Each number is 50 + 12 x the weight over its row's rms, rounded and kept within 0 to 99. Layers, rows and columns count from 0. The size before them is the row's rms in percent of the matrix's.

# layer 5 attention query, 640x640, rms 0.0783, rows 440-511, columns 600-639
097:51 20 44 32 43 92 26 61 31 25 46 63 22 55 34 69 59 36 39 39 62 45 44 50 63 60 33 47 49 36 49 34 54 39 56 47 61 35 38 29
091:41 65 44 30 57 46 54 60 55 71 44 61 58 55 55 70 64 46 53 54 67 53 42 64 64 60 39 73 59 39 40 59 31 26 40 52 51 39 36 59
105:40 61 27 29 45 50 48 46 51 49 61 52 63 36 58 38 54 44 62 65 56 54 49 62 56 51 32 51 54 53 63 50 52 55 61 47 46 56 39 45
101:52 75 45 58 47 54 53 42 22 50 53 62 44 66 49 37 64 63 54 48 51 54 37 51 42 61 53 46 69 44 70 35 58 37 43 67 67 41 55 57
101:46 73 53 67 53 47 62 57 44 58 37 38 44 24 62 41 43 35 63 63 65 66 27 40 60 64 28 69 28 46 38 61 36 43 42 53 58 41 46 67
090:46 52 78 70 65 53 29 57 49 46 33 44 57 63 41 37 29 31 41 47 32 66 43 51 59 67 44 50 08 39 38 71 33 36 34 48 55 29 57 53
095:59 62 41 43 40 51 55 41 52 44 37 54 57 54 58 62 47 60 52 57 54 55 59 48 75 65 33 63 36 38 55 63 59 64 39 53 37 31 69 44
097:60 38 50 71 59 67 52 43 70 69 55 42 49 62 62 69 55 46 38 44 54 48 62 44 50 64 36 69 46 45 52 69 66 52 32 34 24 39 57 52
094:46 70 26 72 64 46 39 59 65 49 53 47 33 61 49 39 50 38 56 59 61 52 40 45 52 35 48 44 45 67 44 54 65 47 42 53 67 54 48 51
101:57 55 41 42 47 35 34 56 60 39 55 41 40 49 65 53 48 41 43 63 11 77 70 32 32 45 37 53 37 41 47 44 52 62 56 49 50 46 36 58
095:59 49 70 50 54 47 74 46 67 48 39 73 61 26 13 58 75 69 66 30 44 42 46 48 46 47 60 46 53 53 49 25 57 38 49 52 45 79 52 49
095:71 36 49 39 55 42 51 39 49 54 58 64 65 59 63 52 50 43 54 42 73 59 52 54 41 55 54 32 40 25 39 42 53 51 47 50 43 62 50 40
104:46 57 33 54 60 42 56 37 19 63 46 57 70 42 39 40 43 32 49 42 54 35 66 58 56 51 62 60 51 49 70 47 62 57 49 49 49 36 68 68
090:59 58 64 61 52 51 54 48 68 56 65 60 46 69 54 41 40 60 40 39 47 46 64 52 28 37 40 58 45 49 37 41 43 28 53 48 45 58 53 67
105:40 58 53 37 39 46 60 39 51 42 34 50 48 61 45 56 35 66 50 45 55 50 58 55 51 49 61 67 67 38 62 56 53 45 32 47 56 68 61 37
098:55 76 64 55 56 67 32 65 71 50 55 61 55 65 54 37 40 54 56 52 69 29 55 51 50 73 45 44 59 50 41 64 48 59 54 45 40 44 41 70
097:28 48 59 29 52 52 58 62 75 50 51 44 50 50 49 54 50 46 43 66 52 52 39 56 55 62 40 47 64 34 80 66 39 48 57 41 58 57 58 45
070:52 45 51 51 50 47 52 29 39 52 42 43 36 53 73 60 57 56 48 47 21 60 61 47 46 46 57 57 43 06 53 49 46 71 50 54 62 42 61 58
095:47 34 37 65 43 48 38 54 48 30 52 59 57 57 46 51 46 40 52 37 63 49 52 52 69 43 36 49 59 73 56 86 57 50 51 54 45 46 56 56
095:58 51 58 62 47 52 67 60 36 72 52 57 62 37 56 68 55 19 55 66 42 57 44 56 34 55 63 65 65 60 48 43 39 49 62 44 40 53 51 54
099:59 63 46 69 39 30 53 49 42 56 79 62 30 49 53 54 57 56 58 59 50 41 35 46 67 49 63 44 23 54 37 46 48 53 38 39 58 53 39 28
101:47 60 64 51 47 46 36 61 58 27 64 42 58 45 57 57 55 42 52 35 41 75 64 64 43 57 59 58 42 35 58 63 69 51 51 56 63 65 40 53
103:52 48 45 44 42 22 47 57 57 57 61 70 42 39 63 40 47 21 56 40 73 67 44 49 37 51 52 51 65 43 43 53 54 65 35 22 47 70 45 57
095:42 38 40 53 59 35 54 54 69 51 60 53 33 63 75 62 58 38 92 56 71 53 53 52 62 61 25 31 58 42 49 56 41 53 46 61 45 33 42 44
097:46 51 76 32 70 26 36 40 57 45 44 53 54 46 59 41 37 51 66 60 43 56 53 41 62 20 49 43 60 73 33 43 37 35 53 43 34 38 29 41
093:39 41 43 15 48 38 48 41 51 33 32 54 38 46 29 55 47 47 38 33 67 40 27 49 52 66 46 49 42 33 36 42 70 41 50 54 54 35 46 48
090:56 39 48 70 54 38 50 52 33 62 58 57 32 52 60 20 73 49 41 58 53 39 40 48 37 40 28 68 45 61 42 43 52 44 54 69 53 59 43 52
095:33 61 56 61 49 39 57 52 53 56 54 35 29 64 55 42 54 34 36 64 42 39 74 44 49 50 50 50 58 45 44 57 38 56 54 49 62 64 55 62
098:47 57 69 48 49 40 47 63 66 44 78 55 50 56 47 54 44 53 46 34 34 59 62 57 41 62 55 59 50 53 28 63 33 56 39 66 63 55 42 32
094:47 53 81 49 62 38 47 33 66 53 64 50 51 49 62 47 29 51 74 51 33 64 58 61 53 77 62 58 46 28 33 50 31 60 30 23 52 63 61 33
097:41 68 32 53 36 45 45 65 33 42 43 39 40 43 51 50 65 62 46 39 57 42 55 30 56 64 46 34 65 40 42 59 49 66 45 46 46 50 56 52
092:61 50 58 66 56 45 68 61 22 55 57 26 29 59 36 49 72 43 77 55 59 36 64 21 52 56 47 39 31 70 69 61 21 47 58 58 47 40 55 44
098:49 64 58 61 55 61 45 62 30 42 21 62 48 33 44 55 52 59 59 54 32 73 37 28 48 52 35 23 48 18 32 37 57 34 66 27 60 57 47 52
102:51 64 65 61 52 37 42 46 67 53 38 44 20 40 35 47 50 47 52 41 46 49 48 64 45 39 38 49 30 52 34 55 45 41 34 33 50 69 57 40
103:53 69 24 29 58 53 33 45 56 80 54 52 38 46 52 25 54 48 42 55 32 54 55 54 44 33 62 59 49 42 52 29 57 27 50 52 52 36 46 56
103:72 49 60 42 64 45 63 50 40 50 57 38 33 59 50 53 51 50 53 51 49 36 48 47 28 43 63 42 35 49 55 45 42 65 35 55 45 69 42 53
103:45 58 46 62 61 14 56 49 46 54 54 54 74 40 50 45 62 44 69 47 56 40 52 56 29 62 63 56 58 69 31 51 38 45 26 42 85 47 38 67
099:44 33 53 24 71 49 57 19 65 50 35 49 61 41 61 38 51 36 38 58 15 62 38 43 39 45 44 61 43 63 54 56 60 32 50 63 67 42 62 56
092:72 38 40 80 44 39 49 45 53 53 58 37 33 43 52 58 49 47 64 52 33 41 57 60 41 53 49 46 91 27 64 71 44 61 28 42 68 41 51 57
099:56 40 63 40 49 58 60 54 44 39 42 47 30 40 63 45 58 52 54 53 49 63 58 51 46 56 49 29 29 68 41 50 42 36 85 53 74 43 54 55
096:30 43 74 59 66 51 19 54 64 66 58 39 76 58 56 67 45 61 40 62 48 50 54 58 41 55 72 57 61 79 65 46 47 55 62 50 64 45 46 45
096:39 63 54 60 49 52 50 65 42 52 45 33 53 41 32 47 39 44 49 65 37 48 56 53 56 26 58 47 51 60 75 44 71 42 38 49 40 66 49 41
100:49 49 49 89 52 77 48 56 63 41 55 41 44 50 51 68 65 35 21 52 54 53 62 45 32 49 60 51 56 47 50 25 53 41 56 22 25 50 65 31
100:43 64 37 22 42 46 44 22 31 53 55 38 48 29 54 49 73 50 64 51 44 52 49 50 60 54 42 45 32 44 55 40 61 37 27 57 43 58 53 59
094:54 73 48 17 46 52 50 58 24 61 40 71 43 51 35 56 39 53 48 37 37 63 53 58 73 76 47 50 39 45 24 32 46 28 58 65 40 45 48 56
098:36 60 40 62 31 49 40 37 28 56 52 74 73 45 68 53 36 60 39 62 58 55 61 41 32 61 51 55 74 60 51 46 59 58 50 59 65 45 52 46
102:51 50 54 64 48 47 55 61 68 59 71 57 42 39 46 51 58 51 58 41 18 21 47 55 31 49 37 33 39 71 53 59 51 65 60 60 45 42 65 33
101:57 64 46 77 49 65 14 74 67 50 54 45 45 41 47 61 49 46 49 45 54 55 24 42 60 55 28 42 50 70 44 43 53 60 62 60 38 34 38 40
086:48 54 59 36 69 42 55 55 56 52 61 46 31 50 62 68 27 64 75 70 48 54 53 26 54 52 59 47 90 48 39 63 59 64 57 68 38 52 52 37
091:43 76 34 68 64 52 53 49 49 45 44 50 51 63 34 59 44 54 29 32 34 55 51 62 43 53 51 58 62 66 68 46 51 41 46 47 34 47 47 47
097:41 56 42 67 37 39 52 61 65 28 46 53 57 35 23 39 45 43 40 43 41 56 46 49 57 47 47 42 54 58 59 69 60 49 52 62 31 40 34 44
096:61 53 48 57 37 43 52 51 48 53 54 64 49 16 64 59 36 33 46 66 69 43 75 41 52 54 53 76 61 60 27 44 55 60 49 53 65 40 50 49
092:70 63 48 75 72 41 62 29 48 79 44 43 61 63 54 69 52 39 72 44 25 59 61 64 56 42 47 56 41 49 45 44 50 27 53 42 37 51 54 38
097:50 47 61 80 64 53 71 35 62 62 54 47 57 47 50 42 58 31 67 59 54 45 35 42 48 42 74 32 43 44 66 22 41 55 37 44 45 59 23 33
100:63 72 43 48 48 54 69 51 33 53 49 52 53 51 51 54 54 62 58 43 72 61 57 54 47 47 51 55 63 52 49 44 61 35 53 63 50 56 21 63
095:45 57 32 39 69 62 63 31 57 55 37 79 47 52 60 59 46 30 48 70 71 72 40 70 52 69 49 53 58 39 61 51 55 54 51 49 53 39 53 37
072:57 60 43 70 37 37 33 34 49 43 41 50 49 55 46 63 46 49 43 58 64 46 69 36 37 46 23 32 52 40 74 36 46 54 51 48 41 40 46 46
100:55 45 66 35 56 57 36 51 42 52 32 46 66 62 81 57 40 24 36 50 37 52 59 40 43 36 63 41 63 40 56 52 47 40 49 37 53 30 39 45
094:50 52 55 58 55 46 49 50 56 51 59 57 41 52 44 39 46 21 53 46 53 61 58 53 69 52 52 49 56 55 57 51 52 46 59 45 54 66 41 56
100:61 61 77 49 47 67 44 56 48 52 58 49 63 46 41 54 62 54 61 39 19 39 44 44 51 49 66 38 40 58 37 44 42 39 55 77 76 50 51 65
105:44 45 64 47 44 44 45 46 30 59 57 32 55 50 44 39 47 34 38 50 46 41 41 36 56 49 43 53 46 41 67 27 51 52 67 54 70 49 65 70
090:75 35 53 29 36 56 56 50 55 38 57 55 53 55 43 51 70 51 52 42 41 55 53 87 53 49 51 30 62 42 50 41 45 37 34 60 60 67 64 37
101:49 51 71 66 59 46 45 21 66 46 57 42 54 60 57 66 49 43 28 53 34 64 46 51 31 56 66 50 55 45 65 64 50 59 54 32 55 44 60 43
100:28 47 66 13 52 74 67 49 57 70 51 48 45 42 73 24 45 67 43 62 92 58 46 52 38 57 20 66 71 62 52 42 40 57 51 42 39 69 51 61
091:46 59 64 50 58 47 63 55 59 47 50 41 28 62 46 35 57 61 51 45 39 43 63 59 58 56 36 34 58 78 63 43 46 40 54 35 44 53 55 53
095:54 75 48 27 53 66 38 63 35 51 35 68 41 49 45 33 60 65 52 57 56 34 47 52 37 52 52 50 42 54 23 42 52 32 69 60 67 51 51 55
097:76 54 47 48 69 63 67 78 54 58 70 49 53 20 46 79 36 51 40 60 54 43 47 19 40 47 72 67 46 40 54 57 63 49 55 69 48 44 57 52
098:64 45 59 47 66 45 42 73 62 56 41 40 43 63 71 37 56 24 66 34 48 44 56 72 46 39 65 57 91 37 51 77 41 39 51 57 64 82 54 57
090:52 36 63 51 70 51 42 66 31 63 55 46 55 54 55 46 63 42 54 36 40 65 43 37 55 35 57 55 73 27 40 71 55 67 73 40 61 54 31 65
092:57 58 33 76 43 43 67 49 34 53 63 51 40 66 49 29 42 46 66 51 49 41 43 62 49 22 46 43 37 49 49 32 52 55 30 41 68 71 44 49
098:54 51 60 63 73 49 34 56 54 47 57 46 53 73 60 45 58 65 41 75 42 52 54 50 42 40 63 49 47 35 49 51 53 37 53 44 62 35 83 37
097:45 52 51 47 25 54 47 78 51 51 58 48 42 46 38 42 57 44 52 44 46 44 71 48 45 32 41 35 46 57 43 40 57 69 44 50 41 49 64 47
# layer 5 attention key, 640x640, rms 0.0812, rows 440-511, columns 600-639
094:36 45 52 56 63 79 50 48 67 41 57 58 28 55 35 34 46 42 63 69 42 50 17 39 61 38 52 41 52 55 50 40 79 47 57 46 62 63 39 60
092:61 70 52 59 56 52 63 48 60 59 69 52 25 57 46 56 17 60 51 18 68 62 46 46 39 46 33 52 36 49 49 70 89 39 56 61 43 44 66 51
103:18 64 53 54 59 37 26 70 62 55 66 36 63 59 79 52 32 46 50 35 57 43 44 56 37 54 45 53 60 37 64 50 52 51 58 61 47 58 56 46
097:49 49 55 60 37 44 45 53 44 49 56 45 48 55 44 49 47 57 63 60 57 60 56 60 49 37 55 38 31 47 66 25 51 48 50 56 47 27 46 72
104:65 73 49 24 60 49 61 23 54 36 48 45 37 39 38 55 47 22 68 39 41 59 38 47 69 66 40 46 67 53 42 50 40 49 40 55 37 51 34 64
087:55 49 53 03 48 43 53 39 41 66 33 35 30 57 41 47 48 46 23 41 53 56 49 57 69 58 55 57 27 55 44 56 40 65 33 82 55 53 56 47
096:47 52 71 60 50 45 57 43 61 49 44 31 61 69 69 59 60 69 40 43 78 41 56 53 53 45 47 45 49 56 53 61 52 41 41 56 50 43 53 45
099:49 52 37 58 55 56 69 48 48 48 50 65 62 56 67 63 54 54 41 45 40 50 39 41 46 47 43 46 45 52 65 73 21 51 43 49 35 38 54 49
094:59 72 63 39 54 60 43 36 66 59 48 38 58 41 36 58 39 62 55 69 52 69 37 67 60 66 49 49 42 36 55 68 67 53 31 42 42 46 55 54
100:59 45 59 32 48 51 45 61 66 11 49 54 48 46 53 62 61 42 68 59 37 47 50 27 57 33 48 72 50 56 56 37 81 36 60 49 68 48 67 39
091:47 71 51 47 33 53 68 50 58 56 46 78 49 32 28 64 55 64 71 51 35 54 57 56 38 50 54 26 52 45 50 47 42 53 36 56 49 78 41 41
097:49 58 27 42 55 44 54 56 48 36 41 46 56 32 64 39 61 62 52 56 58 69 55 45 43 71 49 40 61 33 39 48 51 49 35 33 39 38 38 26
100:48 42 36 57 41 51 51 31 17 41 40 42 65 62 49 64 66 45 25 43 51 39 61 40 52 44 43 28 59 73 54 52 41 58 44 63 44 55 56 43
084:42 46 61 44 70 44 46 46 49 47 50 28 59 58 63 40 29 51 59 47 51 57 15 55 61 36 53 76 42 69 29 43 51 38 63 48 67 30 49 65
106:49 50 36 82 50 43 70 69 51 37 32 68 42 83 73 58 58 55 12 50 72 45 42 68 56 45 61 76 70 28 52 65 51 77 34 36 53 68 56 34
100:63 66 45 41 58 37 60 62 28 45 34 70 52 49 59 54 40 46 34 50 58 47 57 53 44 51 38 53 49 43 42 49 55 41 70 42 32 53 35 48
098:59 55 43 63 42 48 54 59 62 48 45 47 53 55 64 60 33 59 25 55 36 70 51 70 33 45 57 46 29 31 55 43 54 52 73 48 63 64 68 70
075:67 60 59 47 62 55 64 41 67 54 59 45 31 34 49 48 12 49 52 44 40 62 45 67 61 42 38 50 54 50 62 39 70 86 34 66 43 44 68 46
095:67 59 42 39 52 71 52 53 26 48 58 71 28 27 34 59 42 50 50 50 82 16 75 78 51 44 24 40 57 37 68 63 91 60 39 29 41 42 63 57
096:35 78 57 40 46 43 66 52 46 44 48 66 53 29 53 60 63 46 43 67 49 50 53 46 23 64 53 43 61 43 38 52 32 47 56 46 55 50 42 58
100:58 51 61 48 43 47 47 49 62 64 64 57 57 44 40 50 58 64 38 41 51 57 40 62 42 31 63 54 63 45 53 44 68 66 42 55 56 39 42 46
106:55 53 35 47 33 34 39 47 31 37 54 46 46 51 44 34 42 42 68 43 37 59 53 52 43 52 72 62 47 60 49 60 54 51 37 61 58 34 51 64
102:30 54 56 53 48 34 41 51 58 74 54 48 54 33 61 40 38 25 63 48 52 53 57 37 61 68 57 62 60 24 63 40 49 63 63 61 57 63 40 58
094:65 60 69 29 62 33 54 56 83 52 46 31 60 51 62 37 54 39 42 57 56 54 56 40 24 69 39 35 28 52 45 58 59 61 65 58 40 44 36 40
097:50 50 45 64 69 53 39 52 36 28 55 79 57 53 53 65 68 48 61 38 53 37 70 32 46 52 49 57 46 60 65 54 50 54 55 39 34 55 49 61
090:47 33 35 44 50 55 49 41 63 57 56 59 53 44 45 56 53 40 40 38 54 37 46 47 49 59 44 58 32 84 54 61 49 80 36 56 51 42 52 50
094:52 38 54 30 42 61 56 50 32 32 42 36 71 43 36 51 58 34 38 45 41 48 46 53 57 16 41 68 50 74 57 55 66 48 48 35 42 70 54 49
100:51 42 65 64 48 33 49 45 27 31 64 37 53 56 47 48 44 24 56 43 55 39 42 61 44 48 60 42 70 39 41 41 51 66 49 50 38 49 53 55
096:34 73 44 55 66 39 40 35 63 56 43 70 39 58 54 64 66 48 51 45 47 63 46 51 78 62 67 47 60 54 50 53 35 75 41 44 34 66 46 36
096:43 64 47 59 55 44 41 46 50 58 53 61 40 38 57 55 60 72 57 34 45 57 47 51 66 78 55 45 48 45 70 62 45 63 51 59 38 68 45 29
095:64 62 46 62 62 57 55 38 41 64 31 32 52 49 58 40 51 48 67 51 45 74 43 50 83 57 46 61 70 61 57 46 70 75 35 50 44 44 57 60
094:67 38 39 52 58 45 43 65 36 48 50 49 28 68 55 49 34 58 64 33 57 63 45 45 53 57 40 29 47 57 49 50 73 51 77 46 43 42 35 65
099:36 54 53 38 32 54 61 44 62 61 39 64 45 46 34 76 68 41 55 49 35 48 51 37 47 59 46 55 48 48 37 51 65 41 51 43 59 64 43 50
102:61 60 60 51 43 52 63 58 61 43 53 62 32 54 57 47 38 56 64 51 51 39 46 52 38 47 53 55 48 56 55 40 63 53 50 61 50 49 38 47
105:58 41 42 52 41 59 42 15 78 75 63 47 28 49 65 26 33 58 46 51 38 47 52 48 40 48 35 58 35 65 44 29 52 60 68 56 66 51 47 51
103:68 63 29 88 50 45 43 44 48 38 39 51 62 33 67 44 38 49 65 58 54 33 44 42 36 43 61 40 56 51 37 51 45 58 71 47 46 65 42 48
104:46 40 64 51 68 43 25 38 50 33 64 53 59 43 45 41 38 56 71 48 53 44 65 69 36 72 44 58 60 77 46 51 37 56 43 72 56 46 37 73
095:58 30 42 51 63 57 62 10 43 38 44 41 77 47 45 47 47 28 45 56 26 38 45 64 52 46 61 68 31 45 59 44 71 46 38 62 58 41 49 40
094:48 48 58 41 48 31 66 66 65 53 37 50 40 57 55 57 98 34 65 74 48 50 46 71 45 31 36 46 74 35 69 37 44 41 37 56 70 56 62 74
103:55 37 53 48 69 40 65 74 47 48 55 59 30 47 60 51 61 49 67 50 35 46 48 26 60 52 66 34 35 42 58 61 62 57 68 68 64 48 58 47
099:48 13 66 35 20 40 37 43 15 54 48 41 58 67 48 38 67 53 44 44 63 56 52 33 45 43 67 70 55 57 59 40 56 47 45 59 43 59 47 63
096:71 32 49 55 61 45 51 62 38 50 74 35 29 53 34 53 56 47 56 55 48 39 37 36 66 30 66 38 47 51 41 44 57 43 52 63 84 46 58 58
098:45 39 35 47 47 59 48 54 64 27 39 43 44 44 45 59 52 52 58 58 54 53 50 72 56 41 64 58 72 48 51 47 47 58 44 40 43 54 50 41
100:46 56 42 58 65 28 51 32 39 37 50 82 68 37 41 53 56 35 61 42 51 60 34 46 48 46 67 40 50 53 66 52 43 73 29 53 65 26 54 75
096:44 34 56 45 29 52 59 52 45 52 44 63 63 53 75 41 60 54 48 42 52 43 51 28 36 65 50 65 30 54 42 68 55 45 53 61 49 38 54 72
100:38 30 43 56 22 73 69 33 42 43 44 64 63 16 53 46 51 33 58 47 51 47 62 62 45 45 53 48 71 60 60 41 53 43 48 30 36 57 43 54
101:65 55 44 54 64 64 61 39 69 61 52 57 51 50 31 63 48 63 39 61 45 50 38 52 36 42 35 36 33 50 39 44 70 78 39 72 27 48 61 31
104:59 62 65 58 51 67 33 47 70 64 47 51 62 12 49 37 65 49 41 58 25 21 41 24 66 52 35 33 49 51 59 51 43 59 50 53 47 23 23 54
083:55 49 50 70 39 46 64 55 47 34 55 86 45 20 67 51 27 55 56 60 64 54 32 35 38 60 45 44 68 29 43 51 72 53 45 52 37 46 56 51
092:52 82 62 50 50 56 71 40 61 55 36 39 55 58 46 61 74 63 42 47 35 52 56 55 51 45 33 52 53 56 58 73 12 31 39 53 50 29 36 20
097:55 35 42 60 40 79 44 35 58 60 57 57 68 57 45 47 51 51 57 36 56 23 58 49 63 52 35 60 43 76 55 72 72 44 72 55 34 50 50 50
100:48 48 63 36 54 45 52 27 41 50 63 56 32 40 27 56 57 46 63 60 54 46 62 26 56 58 39 62 34 66 34 38 54 63 34 62 35 60 37 32
091:59 73 54 55 48 33 68 47 67 72 48 52 44 51 47 64 39 76 38 58 46 54 53 43 46 44 77 54 39 67 57 60 57 47 52 60 52 42 58 36
101:50 34 73 33 60 37 45 54 57 46 50 29 40 47 55 61 56 50 41 68 43 59 65 61 36 57 73 30 29 50 50 51 48 71 53 48 47 57 45 58
102:54 57 44 56 44 51 57 44 45 60 53 50 49 27 43 58 42 44 43 38 56 39 47 59 47 45 62 36 79 44 46 64 63 63 45 38 45 28 55 43
097:46 73 63 39 49 53 59 43 56 33 37 65 59 54 73 37 34 38 59 45 64 44 60 54 41 70 49 63 30 56 67 69 32 42 31 64 52 55 41 09
072:69 51 38 45 55 57 57 38 56 46 66 37 45 34 38 42 16 37 44 55 60 60 46 53 59 47 42 76 38 66 53 40 75 49 56 52 48 42 55 64
099:42 20 51 46 54 69 54 49 19 29 51 42 58 81 53 46 39 44 39 38 40 72 64 42 37 60 52 49 37 60 46 78 54 46 64 64 66 51 47 69
090:52 64 56 30 57 47 52 39 52 55 64 50 41 57 28 41 60 67 64 33 53 45 62 48 71 60 48 45 62 53 50 49 56 30 50 52 58 48 51 62
097:64 29 51 60 42 59 44 35 59 58 65 64 47 63 55 64 42 37 48 46 53 56 38 36 35 72 74 52 30 57 23 54 59 58 45 46 34 67 54 57
105:50 41 57 40 41 47 39 35 52 45 50 39 49 45 55 66 25 62 35 47 56 67 31 59 45 47 48 48 37 56 45 43 54 59 50 41 54 54 69 52
088:47 37 45 77 42 64 48 38 54 35 66 63 51 55 43 34 43 45 46 54 65 53 39 78 38 52 46 40 53 62 32 57 64 52 29 43 41 44 51 34
102:50 50 46 43 53 64 39 37 53 55 61 44 38 69 33 60 59 61 37 43 53 47 46 56 62 62 49 60 56 69 47 48 61 47 42 47 60 59 29 55
094:41 36 54 59 56 71 48 60 38 43 72 44 36 65 62 45 42 52 19 37 63 64 56 40 34 66 40 49 67 61 23 43 54 49 58 70 41 51 47 62
089:64 70 64 41 28 58 64 66 52 67 47 69 40 58 53 55 42 63 53 33 60 43 75 57 78 42 33 41 62 53 61 61 45 26 65 42 59 58 51 23
090:45 61 50 54 55 49 50 31 47 60 46 49 55 40 29 41 64 49 52 64 48 25 46 44 61 52 44 53 44 43 50 51 54 38 52 56 35 28 32 57
099:61 42 49 52 56 46 57 59 56 65 54 65 47 33 58 65 36 25 46 36 23 43 31 30 38 59 47 54 28 51 37 51 50 58 42 73 47 62 66 53
098:55 44 45 45 69 38 44 50 50 51 64 29 58 67 41 53 51 50 44 66 40 42 53 45 30 59 48 72 55 42 58 73 56 64 65 58 62 71 60 84
095:35 43 64 51 53 44 20 68 44 42 39 34 55 59 78 38 58 23 72 54 49 71 65 39 42 46 52 31 56 60 39 45 32 48 68 30 74 59 40 52
088:54 34 56 42 50 27 40 38 35 45 48 42 37 68 47 54 62 51 71 44 45 61 45 51 61 27 35 68 46 56 47 56 80 56 49 45 55 70 47 69
093:51 52 28 59 79 40 40 36 61 33 47 22 41 56 89 21 37 66 53 45 51 69 52 55 59 36 52 32 42 55 57 62 46 74 62 60 68 49 37 38
099:45 63 55 48 58 50 52 67 52 69 57 55 45 32 46 50 55 68 62 37 56 55 52 57 52 40 66 51 42 18 28 52 62 54 63 60 67 63 66 64
# layer 5 attention value, 640x640, rms 0.0943, rows 384-398, columns 600-639
102:56 50 25 19 59 49 67 35 55 52 60 37 42 73 68 28 54 49 63 39 43 48 53 34 54 60 47 56 57 56 68 46 59 63 66 37 62 28 71 47
103:48 38 43 74 53 69 62 61 60 44 68 70 50 49 68 53 53 36 68 58 64 51 50 40 48 53 39 58 63 55 63 69 64 75 44 23 68 39 17 37
101:53 52 54 62 45 79 58 63 40 56 33 35 53 50 33 54 52 38 44 27 55 60 43 62 49 33 50 57 54 66 29 48 46 33 55 45 54 44 72 62
101:40 46 50 45 49 33 51 38 47 56 54 46 47 52 53 37 47 66 49 61 51 55 68 33 44 45 62 63 77 49 74 47 57 44 78 62 59 51 44 56
100:32 40 31 29 40 42 40 39 62 43 44 30 50 61 54 71 40 54 40 45 40 53 57 35 43 37 29 41 62 48 35 36 52 14 47 67 42 51 50 49
101:49 50 45 54 80 34 36 52 37 39 35 48 31 35 47 50 43 51 52 21 52 72 34 41 69 76 87 33 36 69 51 47 50 46 56 42 50 30 48 48
101:55 48 56 84 46 56 52 35 75 59 52 40 52 40 53 22 69 65 53 58 43 47 67 63 59 38 54 57 53 61 48 45 83 68 32 64 66 47 53 60
094:35 59 41 40 41 39 59 44 59 68 48 21 66 62 32 63 56 48 37 31 55 55 65 44 54 51 58 23 69 22 57 30 46 73 44 50 42 57 20 34
098:45 49 51 56 49 56 56 61 38 32 74 58 58 37 91 39 75 79 35 35 54 45 32 55 57 72 58 66 38 38 57 22 46 44 59 42 50 47 53 75
108:61 51 54 45 62 60 53 50 40 56 33 38 61 44 41 62 42 50 61 56 37 58 39 62 57 45 73 42 44 53 58 81 51 78 59 70 47 68 59 37
105:52 48 44 45 49 55 44 60 58 52 67 48 67 61 46 38 35 54 56 49 60 49 40 44 58 65 48 13 42 53 51 43 52 53 46 52 55 71 44 43
103:78 41 39 43 66 58 40 40 61 39 50 47 48 31 62 38 47 64 40 53 35 53 62 44 38 49 42 40 53 55 58 63 50 61 58 47 54 26 31 22
104:61 64 52 46 47 53 55 61 56 57 57 62 55 59 45 59 51 67 43 55 72 48 39 54 47 59 66 51 46 67 42 46 66 47 42 44 56 71 50 63
103:55 40 35 34 56 47 69 43 57 65 57 46 61 37 58 42 60 55 63 64 53 63 46 59 49 54 44 58 50 64 59 46 29 67 62 33 46 41 38 53
098:46 48 62 49 47 32 52 62 48 47 60 46 30 28 37 30 48 57 41 60 52 31 69 47 50 62 54 45 37 59 66 48 45 52 60 52 38 23 60 48
# layer 5 attention output (transposed), 640x640, rms 0.0524, rows 384-397, columns 600-639
103:52 36 42 69 55 50 49 50 46 43 39 43 48 58 26 63 53 53 65 54 58 33 57 46 50 41 58 53 57 52 43 56 38 62 53 67 41 55 46 70
104:44 71 45 62 47 54 47 56 46 74 65 43 59 44 37 57 72 45 54 41 61 36 50 43 76 45 72 60 53 39 55 53 45 66 41 74 42 74 67 62
103:57 35 51 50 66 50 65 23 62 39 53 41 59 75 34 48 50 44 62 40 50 59 71 38 57 63 54 58 56 52 39 57 52 41 55 65 38 23 45 36
112:60 63 41 57 81 39 53 39 50 62 53 45 30 56 52 71 50 67 58 54 52 32 67 68 50 50 52 55 67 76 43 46 60 64 50 44 44 44 55 30
110:46 37 67 47 63 61 52 65 46 61 63 41 43 48 37 70 50 45 41 37 47 59 57 47 61 38 57 33 39 37 38 53 49 54 56 55 35 19 66 53
106:23 54 72 81 45 56 46 36 27 45 69 66 30 43 53 40 28 28 36 63 67 50 32 34 31 46 51 63 63 43 46 44 57 59 56 54 48 38 29 45
103:62 50 45 25 58 56 35 52 61 54 51 49 69 53 49 50 45 24 50 36 46 55 54 36 56 40 32 49 65 30 50 74 31 50 62 17 38 43 51 52
101:59 54 67 46 54 47 49 37 58 65 70 51 43 54 36 60 78 44 51 55 61 59 66 53 57 52 29 50 37 66 46 37 30 36 43 60 53 42 53 54
101:37 52 32 53 54 55 63 37 48 43 50 54 49 55 32 52 64 58 45 52 54 59 52 55 65 46 32 43 42 39 38 45 45 42 55 37 28 61 43 49
108:59 53 40 59 47 52 50 45 63 70 53 47 43 41 51 47 19 09 57 42 34 65 56 35 61 60 40 59 72 55 51 44 53 60 38 43 61 54 36 60
106:22 41 43 35 39 54 50 60 60 52 42 55 30 34 38 71 41 55 61 41 62 46 54 41 49 54 42 54 66 61 28 45 67 70 50 53 65 56 52 54
107:65 58 45 69 44 32 56 62 37 39 58 42 60 55 35 59 35 57 48 56 42 60 54 57 46 62 48 61 28 56 39 50 63 50 34 59 40 45 56 65
104:31 44 51 45 47 46 54 46 46 41 48 40 30 42 42 45 37 50 44 51 54 53 70 51 35 55 60 40 46 73 71 55 51 35 43 30 62 46 66 52
104:44 64 50 59 38 67 56 47 47 46 55 49 54 63 55 68 40 45 62 43 47 65 63 67 43 49 60 51 58 61 64 42 48 58 50 52 41 30 57 53